Each number is 128 + 24 x the weight over its row's rms, rounded and kept within 0 to 255. Layers, rows and columns count from 0. Numbers have three digits each. The size before them is the row's rms in percent of the matrix's.

# layer 4 attention query, 128x64, rms 0.405, rows 0-63, columns 0-63
105:122129088178122067143123079116145118115173118110152077091088084156136123126109129113160122142148135151115109133145159133112144134112164109107138129145111146114161126136117104129092126119149087
155:105112155121097120096114101156132106078111123084148101175092140122124108161125112157158155164109118123126144132157122108141085152136122105147064163115167137153126136150097115108134114136137118
141:152123092149138104134140117086099153170148113148113127094180100123169155137138161093122075135149120119130120151101136166116163138109162120152175113114079143114140135105142122133122126144151150
102:120112117164083108155115123155140127088108145083153107108084119127112123121148102156175153091169139150134133104131144117081108129137123138089112143124171139118179147125093100143131112159129137
130:116121103123125125145134192130091128158164115153089118132152150162130093140098137169086119094092133120164138124126121124173160093124124121112146113160096152139117127096155149128109148108104090
096:140154102123149091122137118118123160148152146170133169077105138121166150109140097109113120130186137145126089109097140143100142125134137162101159071102124116125148121155156125160165146110126137
127:096103131161101112122112140163116138113088129083173117132060105131100119095149114151169150091133127128091123137130148102077135118105140128077135151115155138106146136132116120142142115146129164
090:092105165104155118111130117141118124087129161134140128122084168176109080158113086125144152115114141137106143122131115109171116085117104136142133107175145121131117126147137157111139148126122061
089:141165119100128095145108148108159128155089158135145136164147116116146153105142137105107126135159110161114127126128123158108081170133152139147134105104128154102127108139119128161112129112164216
097:140111134124108150109105075139120137104106156093208102149095093082129143112145125124134132122142129113124105144150135135092126144137127126123144152107164117099136134115092121130144112177103187
090:093148094136140100134102158156124130140160107145102172118129148195137097134108121156114147115076134129132126093122120121153129085124129142134120122141103136128102132130156138155162142064156084
102:128152166139107135105108146102157106129064140104157065127165131109123138103104129098116136149181096148119131121140150123128095156140147118112116109096135105112141130143102107124086144155127177
115:140113103109149145156152124130102118148204111164076163162146149162162111154096147147138112103069136117134124124125124127150154127158117104114121138128118162146121134110132140124164134105127082
111:076123127192138150138078148155110156105111083062125131093104124120094116112162133122134141139099108124166109118138146113123159112140129129079126102108132101114122113131124129132157122141140091
092:114140088140148129161138122157083129111193123129141143126088149183121115137125110144134124093081146140152108127124106154140134087126090147115131134155133152134113119119120147125137129104135047
088:140131092132184123161166117142088147139153106131080168120105134151148103140115134139121123136071136101130108120097145147181120113117145140133167133144138136140115128118158125140172126076144093
103:135169109157147072132092107166131128067103125107154136142146108153108110134107124120147166109150109117086153127097111189118149113116105151136134134125144160133117138086152139100120144146103111
098:122131107150123091155145148106129115168143090156061151109131154150140128137112143111085117128089121157139094081137108128151135096078126139163140099152091123167117138106129117125119118121132093
084:129142099087148164122178096104120132169130137106114195130109147153138111155133106140144083140126132101160106154128109119161109138073165122129143134112164158128113106152095122143152130116150134
094:121151119116151117146079121143080165121104147096129142126099135116105108143183131145158122153141126103121112128089116148129141114110125130127162126091138070144150139120197108167136117134137087
094:132105119151156147188175123132124138105173097118099136130140142089124160131129150157146100114118153142182167128130122131122147144136134104156052122147159123090143120146129136124124121131157098
091:100141156132170137140151132141103131146111143147104089095141118121139181103115137088121153145135150136154105100164115144144113104146115162071116150115114169137162163142112123111078146088136122
083:119110122174164119164132154086119108134108130140128106129119124144168109147124131126152125100080108141134084091196155104170105155166137132108103124121100162110122129119098121155161135126107121
075:127124112115148137119138156130130116147166143134140126133125108120125137117080153120139123144123109130190124107161161120166109144097122139083089140154122153115118090132070132155152145069180107
069:130137114125180115125112082109112137139118112078153142148117122106138119156154131120184100148150117095150116149146108110163157142113133121143137135134193128108118080146112113085166146128163147
088:160095138110123162099135111150126110151143141142153149106113134166178081127151135120106141125120133095138150145102147152126140144157149132117076107110142179140116128150140171141166096154136182
080:137101106168156113144128145125137167118103151109166143126119124160138098117140125155167189113113132096094099127146133148155120175151175144078124165130128183115118117134121130111146149139135140
077:106087114163082098118124147141151131129112126143133144127138153130104153123095119168058155129133127113097112116101147138129164107123154106094183127115104106136107155102089137127173121147119154
083:105161141132155113184116150125122074125127111091092099115140153133129064103157114106145092111111111171156136129137136146164106124122127142135084110099150131088118124112147114113128168116108137
087:119101161125150141108150082087143122109137124106102114123143136114192120179136132086139135105159089137146107127174118097120148140145124099139190123151107139130130108141121107091100139132098136
078:135160086140136086148123154165127083172140115143113165121134146141116095134127101170142160088124127122116165117112117107096124112103134099131089140111117153143126134134147155166189089136141124
082:102144109076127159147158141150164121153160121153137142151145109143143113111164079142149137109103151113118135165141132121137127126145116115155109127136184152111136118146125177151140106119167196
076:139120118128141138119156135112163092157111101149152148081178126137122143130119125180122102139111145111149128119122113141149132171112139095091094096136129104115167124123123114180102104144093071
076:162118136105110106117122093114117097117120117126149141151085106115138098125167132134099084133122137159160173122118143131117130153133092157138115084152132144119096097140131148140189178111126080
076:122127131127170136153132127116090145157116141143107093092102144090087139112084140165112107151152143103116148123136130104157125145104149113143099145122103052158154142104111092120133093148152120
095:151102131185103130115112114125144118077129116147103161123135143154171128162129169126143113138164134134139164098119128069124121102145145097117166120120134131127121153140151084097101154116113079
098:112144107153136091148101146143120139158125117109115100118145118152144090132091120113154156130118079153116155131146143121152127108115136147067106115073124129173133140094164098116096091145087127
083:086135125119135153132069162128141128163116109111141125142119129132065141137131106113114151157120134101125098144096115125106173108138103089142124082097111135110134129149097150104177121154129179
069:074099121127132115127145146148110170140157152139069142119129127141132119129144127104116145172205131137130172128127120114108154134120145143135139141125111124148146156126176117084131144120147189
089:140112098138123124158146128112164173159142154145155133165084123082172121148158098175138124119141136083121123149117106124115141127155129125143133177159154099138139104142118121155113116162172157
073:163141146083173108151176103128099129122100133127127124129142114154143117127068158124129144092120098149126157144156154128160127150096119144121065124150101172129102101124134145129124125087107121
087:134145123115117136121160157130194105138126099135127158150154136156136099098051088124132123114150105133127150158141127094108129113067127114154107125153145145128121099141127167139087133117136103
091:101148120117119137133066134137131131151135109088134101177137132154061122130160100143114142108109099154148164135122098148135158088151097127130158097110129143088113116121140147116154135130142178
096:144137146074139088132147109116106153109054105117128136141130122121087155126119111147120146136130128123065119143090119164103157135065117135134160149149115114137149113120167132141102136134117101
081:160108163112080131105151143128136137118141107148074133103151164160111161122080149127104158105127104158128134133103173118112140107151163138150154145162099112115118135137158142108126137071149144
086:112137104147117133102146100103145089101110134160145166123126123120133130168139097116136096138100143118114085086150113146157079111113114136110148113126147117141119155090064117136157129169079118
070:151088164161118141107117160128145144144148138145088123115128153147115146155154137120114122187124126158134141109131135150130136170177122174091125119140098098158161165090115100123115115172105120
092:141114115151154146122127101156111123095148125148151098099133127155140161132075152105111178114097122103127120105134149166127120131168147140072121144149096176154127174127111145108083111114122126
095:134116150108117175131107148157146140118181134144078139182138149112123151131137114131164136167159130109132157133119124136093137144156097136143089145107167114166163133123162127077111118160134133
083:142128114101113129158121121161138080082149122132121116184119137156156099127150127159109122105111103156157185123124159126163116108112121121143147125135170144094117126105171147174097135101152119
083:142128104166141128153136110150161148099105118150140201119131107151150148170111140114167161159142126102161144125112113131122144104113122128084111117111135178135152151141160125105085129153094100
090:125135133090165086120130137130094116114163130114098112121125132085125135181116126060132155139126095145116111127096141175091156158099102120138121130158090107158152115113133119131112112160095115
064:119102132141120132113134129154152109103167122169117179107141141138133159141080167128111152156145129144157161085155116098140147122090114097133110096133086129147140151097098126123164092167113116
087:136125147135146137140139151137108181134123206089138136148106086115115118098162120161153130105162138137147135134138148126106088119098120155166117134137185160133116074132151140140117121124145111
098:183134141144124131122077140168127097140174152118135122126092173118123080158168113131101140103126132132130177151072135128090137104142118099108108116127133109136121127141112141166139107159139117
078:133164114081102122138154093085131092150064109173118129162093126107128147150113118127109111111095112099105085142112147111143126118151114133163168133132089109113103135132126145134160149101122151
085:100136085105127126125168152133141119130177126139120128169130102081144111135167096118144147119109154136093156145093136172116135188149102111155155118154138122127139099110130135145123116191122122
083:136124139122082130082089124117120095107110125136124103157145158148105131111088090153105100156169105123122168132091129170141163124130114173138128118113140088134117127122172146125129180126098125
079:082126076211124082104121138123094120116146086104120141112153115152135131122086116111152130116133113163129138095145122125128138121100173137162134131103149163136111144136140133098173131142129127
085:160149157150165154145097147119111163121143172113161117119111127160160138106103157137175157113152109147160129133156129109141121144160153150173099153147135148096129119158168107119110163101147140
087:119166122157151090098102145137086122137102145086129150117150126156111077117133130088129156100144103157106136109121107159144115115085145134119183140091126168108107110106152115126163146154123134
087:120139128174192125153163113122122142124084140119133154111156123125081149146085097145110117130175155139142173128124098145134142096094112131139095091153163130115126127114102140107118142148091109
086:083120104100122124149136123118140113126131070109126072129109118106102118087064120110118150105076090124133119149146178138136149139110146126096138110124080141132112120128112161103125131099149132
086:129126133128151137125098147124163122150119167089160085110122148171108077132113083156126112126153093097128105165157143104145115118118135140106091136160132106139102113129081135140086128090113157
# layer 4 attention key, 128x64, rms 0.415, rows 0-63, columns 0-63
103:133132076128167105178116102137143090174104134144178134159166117154118157130156138115132126097112143145171129129140110128094114119132118128140117155088139171176095139122129124130098116089136122
108:108136154122125116111113163123121133106072094071114111129123148111071105079092127127111159128142118130110131147127127113157148138098132075121154122116167102098129090094099141133100130151105134
129:094147059135138131170123076127077119113142137128123185132097124154155148115131092135144108100134126166145138082105155116108121101120128169129127128131128105132132120119165123154163163124127113
097:090141157110122107128135116137162130111089123119150096165155092153086155124142105109112143128143098176116151125148130108155109114097143100129127153075166125138110136100120129129178132186143141
124:190145066145143108164130115120142121167157127185107152123148104139170125171140143126158084114106166132156109128127107169140107142105126128151124116122105160154124132115110115121115110108138117
086:106109091115138122144116088139088092113152172138133160111132141162138141138157120157126111071153126124133134119130171124090132108140130168113113102166101131136177124113179108145131116103127086
116:099127198139117132110151156147154145126072089111149076124136122114081136113105118141110162127109135133125113130159113146129135132128140081138141166105156093105093124107098135128105112153141162
079:113128148167115116110146135135114163134135135069113087122103162110175055116145122118125128148155118091082115149111106162139160093128113149116131112160126111115138122139140128165161138133127090
069:093143132101123142135145129095133079141109125130132135144136161134105130079112124118105143120127098092109148121144136092103067164096094096144114157107119153153149096141120171116069130136123149
107:124137201127111153111118183127130142124086113132173082136117128137106136116096130127152167146152106139116135152143129104165128129136134103136133172089147138079109118135115133142129132146107186
077:112076080153136125155114084129116128134169112108100174114141155153132114129158129088128092113099113085133123121128133152121096144130140172101126103146129156171133130114137119127139107089164088
109:127150177107122154097133181114148112125076134115159088129124134094101122089068161131113139153126116134161139138134109082142129151113117093123156142120136123107117104106104147102104145141094153
110:138139051132162100165127116138118134122164137180106166110149127157169135182144144121142113087125142128111112117127132130112135148152162162141147104137128180113138127141124129159139111095126102
094:053121132133110156127120124117117120089118122057130144133112148195088133138139118137101151132089100102147110119143133134129108114151128126101126143134143118171103153095126126111140121138154081
091:115143046146136122166116089141116113122153132123116160129111113192140113149151100154122106099090128113131133124143125130130125094125093174114140097171155148154124130143158139128142132114152091
089:119084099144141123156111074127123120122156121124113177125134149169147112176160132085139124090110136116111100134116138156115116132159168152115096102147116176153144126126139121134154104088137087
094:120123148154133129096120090163153143133128138125107182107084111149101168131146083113169109169123120148128151099095135134132082125112105166094173119096168138160129127126112109120141112134133109
113:138161094160160101163121141129121120190160088127088095122161154118136117128142115113138119129103147121146121137106150135156135117091083117105149109105095134180133131128142143116086127111160085
097:128110079105138125149120121154117168107127130152185135141088154142154132180129125115161152110190128136121120184140117132140156120117120129159111122183109123149146149156139133135158137092120115
090:106136135134137140103104103117113162123123133078142123109124110137111127129148099115125094170180133132066092123133133139075098126150129139116117076128142117121110157073147155151156117148148164
099:156121088141100135122140100121155120136180118108120131156144127141169099108123122101100142159096150140134170095132098098148115116121171118170119143129152196114093155118115158131149100121114115
102:135129112126096147108154112094095131152115103140140038133158101133128095098136088180164113106106124121092121151141141153129138108167124128096115110130125153132157139145089122120155139126150127
096:104158117155149100098132125133116144122142118150074087111154119166126114126083152142109134122086132108126135151133144090148081175134122121170135108108134151147125134086142127137075107142151089
084:124127121094115166129128178108092127109154163154112126106163147123124152130131129116117151116134124111171131149136160153112084127087127108083107141109132193149174165139109173141114139144144130
091:124094082114122145082112116122103170109122185107143159133106169110141117148150130120159134153199143141151159139108172127110113127121116121125111125123134128101129157163106146158164143151145136
104:143116128113138098126139139143119105121141144144152137108099152173157131127105157148143120130110075070157138144156133122119133130155180136170072132127104132170141096142126111097086113132143170
079:103131142156141120095140124133121144137084178122109161119132137170133091123110139095127130136165118117115141153156144080132123129103164153163094141095134160175120150117085071100110130128135122
091:142153154098079131125156136149107117124119122100148149150196155132110150149136116123102133125137124121078130147113152144184129120097145117183157177107119145133133138093131131156116134160129093
083:179161117164147104112150126122180126173141097106110121094087138137137125079110142096106114117108144116127131142136128074160115106099097116145156082156162154115128136121095143117119112131113128
103:152140105095091133124154080114117190088128125097125135133118134103134113173143149151163153132161137171123101121127173151143134151148102126142161154116158095088115120089130120132155127137150110
081:128081140132136080121154120121127145132109068120121121105163115106141124113122143097137072159148120134110114149129176129122133146105167167130130110113143104106109180090086116154129124088134116
081:125074143065105099122119074118139140159152152142121132129136109126146128136129169113119083119123132126131168104149139127137144145129141155166094116136142120079155162125126096158156111113158172
084:123101110122162149152107133119098073123130112131127151135191092136136135054097150115115144145167151124136111130159127132130135108134144122094128123169114157069122097110134130108160151135118138
077:155085134137133138150114160090124094097127140137115185127130150148142095097140145155144134111182124078129144140144165105113123138124139129091135109111129122116194095179138143133107136146110135
102:116152111133131112080118174131076112106144150139133103148107137125133117138133111176118141131137116173141129144115140122130113105143140146130059114105089099162077115150114147120171166095111129
090:168152141147110125150171135173122142077100135106129125121104152130097153181147123161150132103162179146130121095159131153122104123142125092108166115132156110102124116114117142117162143112108091
101:136130141113157112126129115168143106171088111115106088112072137135106161104112125083152105140096130128155049134157148124119116109148112143135148141111102118120139142124083124105120136107137086
101:087111136162143133128118177113113137119125183133150082099147144136088170123115130099103136132148112105109150148091133174120169105098119115151115107151093139147127143125126118174102093154113127
076:147130155125083114144119117128125169142155170121137100115108139092089116128169116134133143104194080128146126128140135172137155122142139117123118134078089148141155157119098119108162119119157159
081:119111090102118127103140103134096167132126123093105121197159104134176095126150083104113122120097136136128150126119151125115114158130142130185089157132141144143111097127168147130120160160135131
086:141138118113163107115138157143143121123153141175123150082090141168119146128105153151159168132117113133165115129127133103133107153099153114142111120051134110153143121138079135126110081098140118
093:116138141127148104181111176155172127153131120164152119138127127083120155116078104102137153100095099116185159121126130122108139133089113132129139135153144133132135106137150121152102146070122100
082:101080121147110154155094134103118120148103124110120127138137180127075118114120147060114108155148111133133144125104135139128085129093098161154130128122139142107148118121121109149175083158098138
084:115115115142136119104114128120149149142119126130190182173153133078120111090129072110156143164157160157085092129106134138094117109088153120149136115127128085134109104130118117137127146118125133
102:133136155134118125154155153138162102164147137106118125090152150065147111111106152075127139089173128144138155114128102140124120107082168108105151137123098100145138155129131090113111144098115155
085:121126121106124136120105071171094125086133114160133146158130100129139106146139110150121080140106144139102124157146152086176135142168095141141193120152144112114139112117143122099125155158112117
094:090162121154153136140127150143139098160146150136102109123119129131102107129117125113101140104128082115150123151156112086114128134129154126120137123112066141177164120150149108056124162166116152
094:142143140144110132120126105116122099113104114148123105153135111167135115151101123115185120149088080124103123158131108129146126114193181164106102155111136169146101135139121088115151132086116111
098:107142101094134142098162103119151170109156170128129134168084140088111146179163104140120100131094113148153110089143130125090147167150160149154125136127113157148112150121105129106131143105123141
110:171136131102079114126133116135160135121140097129139132173110165137114148161111116123138112146112151120117126131146143117153029150113141127171118123127169166108148113104149147145155122099118125
084:128113121151150146170118110182137119120108150135152093115097106167109148110086075070168134136161117111123139123171124119114121101131151108146155108117115167146160138116113098114108130110109107
095:134144117130138120116134124095165173120153135109118133102140118102137151125129111093135152157155091141100063169085143172119166109099140093104154136116124140144119152103128143123061130144121136
078:114166114124101140136126142145077118111175144133133137124124166153099131177108117167111139162128096162149132117158184107145092125100130150164119134061107146144128120118121154104135144117136122
090:099112132072135124133158137117175113101126142111137130140093095132155124131166133167087107139135159080137122095118108128126103125096084096147118148103110086170146127092130113125090130111153120
093:153132131097125100136193173101145125095085101086127124125121125149170133150135109132126095135141101093086099162117137149135153105097159148121115126169149086148122125125122135153115146161107132
083:118108137141146114128112139149115148110123105181122093104145124119121148125103135125154140071146137143084163166089139117129128179146153092132150089124117088137151118149166111164099109106088133
091:118112160094102105142126092106153144112112131135078168126144115153120164155150177142082136105148119151082083130112143146133177129124139107145120149106144158116150105127147115108117130123074132
088:162137134084112127102114100125116160095113126146123173184149160082092136138153115186146118121110117117129144119109118162125118178165141145153141124168153127116118103125145142112132148128087109
084:149078144163100092127082078145143142137092107111103130143158160087124096129118148117150110152136110120152172136101111129155141125159105150119142153121136143104099164122139110128109136090126080
092:103145102157171143136120125085146142126093161105077112118125115138146080134076138135139151124155111113131193107114079086129109145117115146109093109111126145129105122140153124121135140090135142
081:110140135170133110149108159142140132125066088120147163068117163127119135133102138143127131133177076131132108159089131115138096105094075127101138127100146121155133086112118121123116128128123123
091:128122119118115125129120127142143109091119151142153104139137086130132112097132097153128133150181119115098178140086110130191151092118121116151159119118114122115137115122101110158186123120094070
085:154113162120098125143098146105114095142108125131116132155135172125123125101088131062153151107117118143114122151134167132126134076144133153136095170115134141148118151157112097150100141074097103
080:127147144084164110100142162136139146143141174140133108138092087122095146129152131097136127135109123095181133170133134149144149153098105137127138123163140070137124174105113111130150129159170126
# layer 4 attention value, 128x64, rms 0.493, rows 0-42, columns 0-63
100:117153135125153163153159141120115191155098112128149134118105137110095167110115127080175091137122111129135121159121134143152101091125120194121083136131161134110141148123128101157112134105113119
083:076177129099086080151128112086087103088160124157161147104140160133134130143122103099081103112134123127154153148127090152118152111133142125126114135126143121079136108145110142119150125122112148
082:141139150114155135120107097145141139123133120132121109149145085110123125175131135150078111143141143130123098102129094084140163160147152122190111125177160085150152104141116110094165144130150148
105:087146115111138128165140153160143099117147155101099104204142126098101091137132178138154157130108151126127122116152094106108132111128132110088135160165100115126129147145114119156097143159121115
066:112175103124150084112154133116129094106110147115120099145088070147150109122136132152155205124098138124124123113131106080118174123099129114128155113126109148146129100135148133110126114146166125
110:116132136113164133123090121159129099141100125087138117171080157095088086123148143142121131112095138095098149118099134092168129126121142120093146180140139126129083107115119149109129161116160139
100:167168125138171164140153123093098109116109107118113111132111172109152128141161139145194115131111124112136146151127123133131101145108105169123140125097139067117156143169141122114102092097127127
099:131157143130169140141143114103118125146089187140136132108110146103153115140113160133171102134170126096194123142107130160169114142138120164144133144116168137162133118112139111095134138088126161
099:121097125100064154155156126095163135139179143132176115143154128097152096097100128136141089147154111121174121156135155131143115134137108122130179124142135136130120122095158119121121119142176113
098:110119148110085139089113160102085080133092149097117078128158155123166132121113115153091118092090110106141100118103141131146123141098134117079124081113119103113111119122121158129132116143110113
089:108099141122098135101162129104163155126183113147150109125162080144147145137126143100085131102075120161123087162135147102124159136104122107154143133144109156100124121136120123141102119129089087
102:123107103152090091111126148076161125132130117126158127113152103179117161157096152136097141137150140126156081120169171151102101114115136141176112139124097112116128150086139148138141105109129115
088:126145105125135123164147115137110118134100150098131083143111134157167140152105113141127124132123154152143084109133128125124092168149132159152095114094151107090106094115098108177158119066140152
098:129115141157130086101135129148158126109142082146159152108139133102124120129096148144121109154114129083148125134119137108158119105101163143182092142115153116156104158109093140165164090085109100
084:104116140145134116101126091085110128139134087141137097155154123137087158167134091121121104117139097137078113139118159156117097154117142112131104138148112139177153156125163137123092092181129122
099:158120147114170142143176118080094156148077113130120115111107129147117153134146105116150108159137123105123125096111110197153073141127110139122148131110149096142166143156150126106141135153119140
096:157109108169135140093117110166129128132173095129075134136073124125136136117143076139129160127159142156124113129131091156084128120121142132178104144143091140112174115141110111103124108155144127
091:106093092146120102167162110112169106113140135116141132109105097136161083146167115128151129147153138175118115111114134137129151089131120153129174131136142112098129110138143190148088098114152146
099:123116139157114152131099099145142160134174130165117124157124141149130117137105135164153098151149142143087170144115167104111103149176094074153109152168127102142155111116137119138093148117157129
099:136141148113123145099172114097128111162126127112103157145150118119105135128125128152145087120114093178141084162130152122104109121122106073185142111105101145161127107102116162140109090133133092
082:101118112126150115100119139134151154147159117115143116115122103089130118146138139098114116074074136127133186107149096142096099112108157117097093110168128086106101156163116123118108151093144134
096:134140089158111139117130075166160120104122191125144130146149088147159117143153102125145146124124127166137138080140122156112161117142098123103129134159115138131117173164180144109125134125140161
087:141128129146126131147156071108129150138083114123157108119101113183151118133130093143160101165090112092106100129119155133147096145097125140086133122124159144127090112175105120136124141099152161
079:089165116145106143094106096106182103125140145131101162156095147119132126089068075132108111119117101151139166085124136120127119118154135117094126141103139118143113115154169116146150106126116137
090:086119087121128125141133175124101160175099129105096116094145109120126125097165147090152143128137157110082104189153135121105128116134117151109121146084125118096145099141152126166119144133118137
089:160111112131110148145135129190105149110116126091103091136089119155179117106114118118107160141093117142140075118143092155132113171131118148104121132127134146093116115115139123113189153152128152
094:113147129115114133149132190139123089124116132093107110145122099139106133102114096128150118145176143136146108143137105113154076125151128177126135108143163124126150097114194142119117128179124088
112:125180159126133128120149171106120128153040122118140149133135131118129154115133160133093118095136099138163110122120158118118115104110106181126141085138143127135116112095120179113131109126147095
082:155116097090146148150132120148101132151123098094125108129127143107117131091178127172143132113104097136098141123120138134116135156167135086141181136082129112126159154125134117106149106103191154
101:133132152095136166123144155128113122132096152126104079191135134131136148125091146162130127156094154089140083134108132123176104158118122133167143163106118123143142113106117107145183139130096126
093:138139122119152145078111131144136082144091171118095152141152103137083103151117121150151144110120130090135112105131110105109121122129134076110101135128114167176079149136131126112130178166111123
080:126091097113123115099118125142146121103161113124104148130150134130129090181136146169108168128082148149139098127166122095103144133163140098147136185109123108093120159121149163130153140139088138
084:138117126168140134101093092142110075113124149087156088151116183151099117169126145108127109109102124139114136170117136149136085163105131097096100135139132146143129120093145137082117130142145117
086:146106147086121109124110153127124158138086074164139111130122124119099129134157115156115089117105115077117097173160128154128097155137131187134122137142148129094159127121120141099127104124095090
091:144140126115140152148132136090118150134099153131151140113099179141098121174093132114144121140123165144157141124138115097127104104145116158136062105119161105107084111100110077153131173121129130
078:163113126126137118085134136134155137147139163134140093091140143094118120117135092147137099155107161127132164114168155120164099160100123112132121072121150099151118140095134129151125088085117077
083:147140128114154178151168148118153120144092137101107104143134129117091077110130096166088126161131119106144070062143119125144143142127100110132126125158148141120092121112126127153123171122131143
089:146117131111096124134118114072168110122157142121128111145105086169112124158097105127149082137118104149116113149156142166132131094079146121143149092141061155140123111110130109119102123127117160
087:119098155161144163150164145142125148155088113147139084115133140123174123166140126120168101123063136109106134144086117125149106134113141162108115100123136091153126145129101120124130119180093118
086:136143154111145083128152125117148130158086148117117113130086120107104094116127127097130086126120130129110138129159092147157099136146109157128123117098156089148160084106153118122133079135090069
094:131190126176163128142142109142149164166073118145145130118106138142134152145103129130142104118139105133120119116179189094116111157129136170125105123133139100151132157096143106113137113093108129
103:139127164144105084097123086145150116137101172113170137125100113151142142126150153141131138149122166136137130103133153103144100135094129152101172088151122083150127138166147106081103122107148104
086:114138133141134099112155064183131127132113133110135159150114111111133100106139164115114130131079121118164100136130075157118108155141135093135124187135130140138105114164110141093176132120147123
# layer 4 attention output (transposed), 128x64, rms 0.314, rows 0-42, columns 0-63
103:142096141092139109107124104130089130115151137143101124148140118135126165129118123175133088178160162105113082110118139121113130189139126116137129146116123066151162103094101119096135102146120119
090:108078151167105127132152124165153105151121147131106102120135101149157119094134194165162152120117136132133088092151148095166147137111119122092153147127136157144141131092148101096112127134131146
089:127154163119130164127136137124162139129145125111096134172129175101155116085122113120151154077140127116136146123113162147120077102083127140118127150130105130156123125121186147133115177147143084
111:153161074107113131156107107168138075145135101134123138080138130152084109170091101127105146121148117122112136126098123153120149093118090115123163118100145125129137094126177127111129128114163149
069:100191090149116142156115120140096112145147108112116131119160153119111085119162103105107136092109144127155166148132118176175133100090118102110134116117138128146104121153126136143182143115108159
114:085131109077121152175121106119149102103146132096136168114139160123143113160143133108120156118122169121092129087145133163110112119156085117127168098163132123169136115163112154134152159144128139
095:102146110115121149059172120108088155133119115160117137101123129095084124185135153154126085138137145117141108131079129145157094151106109093133134097124161127139144109108106128124102142110143129
110:161079142132099154094183152094136140129125129150070123139147129083121120155172127167123081118128156119096145134093146091114118123133113101153129098141110095142130120129140130127148106162131111
109:168105131181130130104137157117155163140061115135088133146139119158120112149085094150123128127123135132050130116134120096096153126151154133128107136122158134125158140172114114142115107139126131
100:105137135178124167161144099138123141094130118117168159137082137130114129142123144142125159147108139134131140124155121085157116143170086147170143180137156153099104099161124107097141127118163145
096:135141174158138095143098136146106138152083126116125135131121155175112139084074120150173144132101107142152142142185113150131122117129147158127108106074142103125144151141171136121129101122134152
097:141113134151159149147092134179147147119122098141117112100103106152120129101134078100151080107128098114145165157179118107157138121119149137149101140158144164098103150128112109132095084148129122
080:134112148123166139124132155120088137114169103167116170141136118112092102118153128120162096098158131149151117135105127120182142148146082109148104142138141169127153123110138118101150112195125107
094:125106168107164180118118123164125144163154130096123077120131129130145120134121109078156091108127133138130125152188144120084114174144136150105122121150178113099136145142145130103125154136110121
082:126139099111146105100118156124150151126116137099146164116081084132151154106130136137141105170120146102164166119165110087103122115059132132164143157120141131101127123132122133152111161081114138
098:113143122108107145083143130112113167100122153132132152154122117078141143159157163183129108180157145118123150140095147109124145175081158118159135127152138155163121119091120119124128119137153103
100:091148135089181116120113152118105133156122149141176111120149101146142169104150100121126155137161097070141149146088104114169131126130136102117096114134122124123111154106148146145109139094083129
090:121137124151152115133111149135093110128121141167095163081160132145129103132159152115128149101127095092097116115154122126123114174109173108093102107128099182113115140140120067133163148127135140
095:162139125089166087067127169098151130136097135109135125129161140113118172143118096099125131105104118133125166096094152126075119101107118145095164124100127139106142156122117145154103139147123130
093:144119132130158105121090186118147168125107109114164114158102095160112120145115107186146079114104154147135143137135116140134104106138150181138100100116158135104118118117130126133142119068136137
084:139154169130115133115110091143119100132151160118131134084137144132128114102132119124116164166109123132120106144121100153122128185168119154115173118128113138131123085112168152146060121127073125
096:125147098156105073144149163120102120107133126171080117102108137132099134101139126093099157101152117158123133140093097135094126129106134136155137119111089165132094102149161095140122116098105093
085:103138153127150116112124161073080179098139138129109162130136174085105099138151156121157107145166145157118133101179141131108145159114138137154136132118142111141157129132086102140144117139101130
093:107137128132121069153141138149103139122145119147162103134121132187088130123157118141139139115082152159117102132101093124103133132135098108133174151142139169140147147159130158064136130107099135
091:120135131145140133132094101094124074097149118178123156133122147152113147127103154162093120152151085096152144132143114152154139125143142125103130122163115093100138128062088134139147122164130163
083:099147126114115153191153147107096124105135100108149152173125155139089139132116098114134172135196120117121139124111108115177163149161124115150102124134124135141127109140119123134159118172117093
088:121147108106136144147142085151144172169138098136151149180130098143114143153113114135131158103090119099091110125090126115159129140124155114131128199138114130137135112123094125119150126143180164
114:141097126127120170141123132160124125108163119130111128178117137120099099161136102146125099137090159113141111123140127125182092141161152131175092167124099126133089103145078088111132124111132154
085:122158091122115111086152140103126130071111111152139150142108116147162083142113125115099129147149159123121132123099114166147138128154121138097105085172157156131105088108092149148123163123094104
113:111136129102129147125141132126116146137122084110124142156121142120083136167096102152151101124138152158140193152094141108127143102135087128146126129145173112161136130140162140084164108160180115
088:126151106118116112186103136105170150116149130111141097135099120103122106123152116127108119124115115172129173151116108158093128094129098162147170121136125108117125100135168171161129090085157117
081:109180121136119118190124157136134084119106113111131100094085124159104125120102120100182140093113087130121157145132106155139116120114104131093132083145148154120138119125162140131130114129166094
085:117111101063113152158165123114151132125095119111150190098098116131135143127150100115119133106142147139109132089162131102144130114134082148174165126150123131114129124151119144191109141106119124
086:114153145107129156112171133102139141117156131080131121138114140134153143156098146163198132162122125107138160102163130118156134164148145096141105145139139089137141123104083107146085096126158135
087:141099151109137131159107122121130130114134152133113124129151104080110140105142120167148079102148138152103087119116152146156125156127092104120139162118106124155180122129121158129120065163152079
075:155162161162125171084141098094102147122145136107151121129137097111163164156137120106128115100088132168127109155140127156087115149154131147168112161140152147127118108154127154141081127130141097
083:123130131148122124150090152115126162084135117133132123167124133115133101165138114140150146097145127136126125094142080180107111113144124121173101164118159161158117088144151163111141098140176087
086:104121144157136082114101136112149198135111081094160127062150122158141126099133121162157104121155146148132137115149125103106153114123134151124115145124115119126135144161129101138139094078151124
085:125135150097122144096138140114081129139124133105114169123148149088079134152110154148127117193161124121127158153129158095126115189123131145128128147131138102082137096181147120128135113127156123
085:128147137108102182128144123134146131104177130119176141151164143160147171149157144206138129105144158135124116126130151153139130171113152090150150130160125153128143153128131141116143120129169140
089:154111132108122118094135156100107138083184104133101093140149127121107144135161102097146052134132156101156108127119142159125108130099106125190109154126124116107137114150093128119108121145126129
102:126160141123139171126143088128122156110111141142122143102135169084127146131125149094118139081130148119092121162125192159120121122115151126194139149117090150134103143151114084152132144114109142
085:120121141081114155177147170130135100135137137118111121148120169137105110139119122149130152108170152142099157136137131144138155120147143138146162047149149138143121121101169136144124131141063127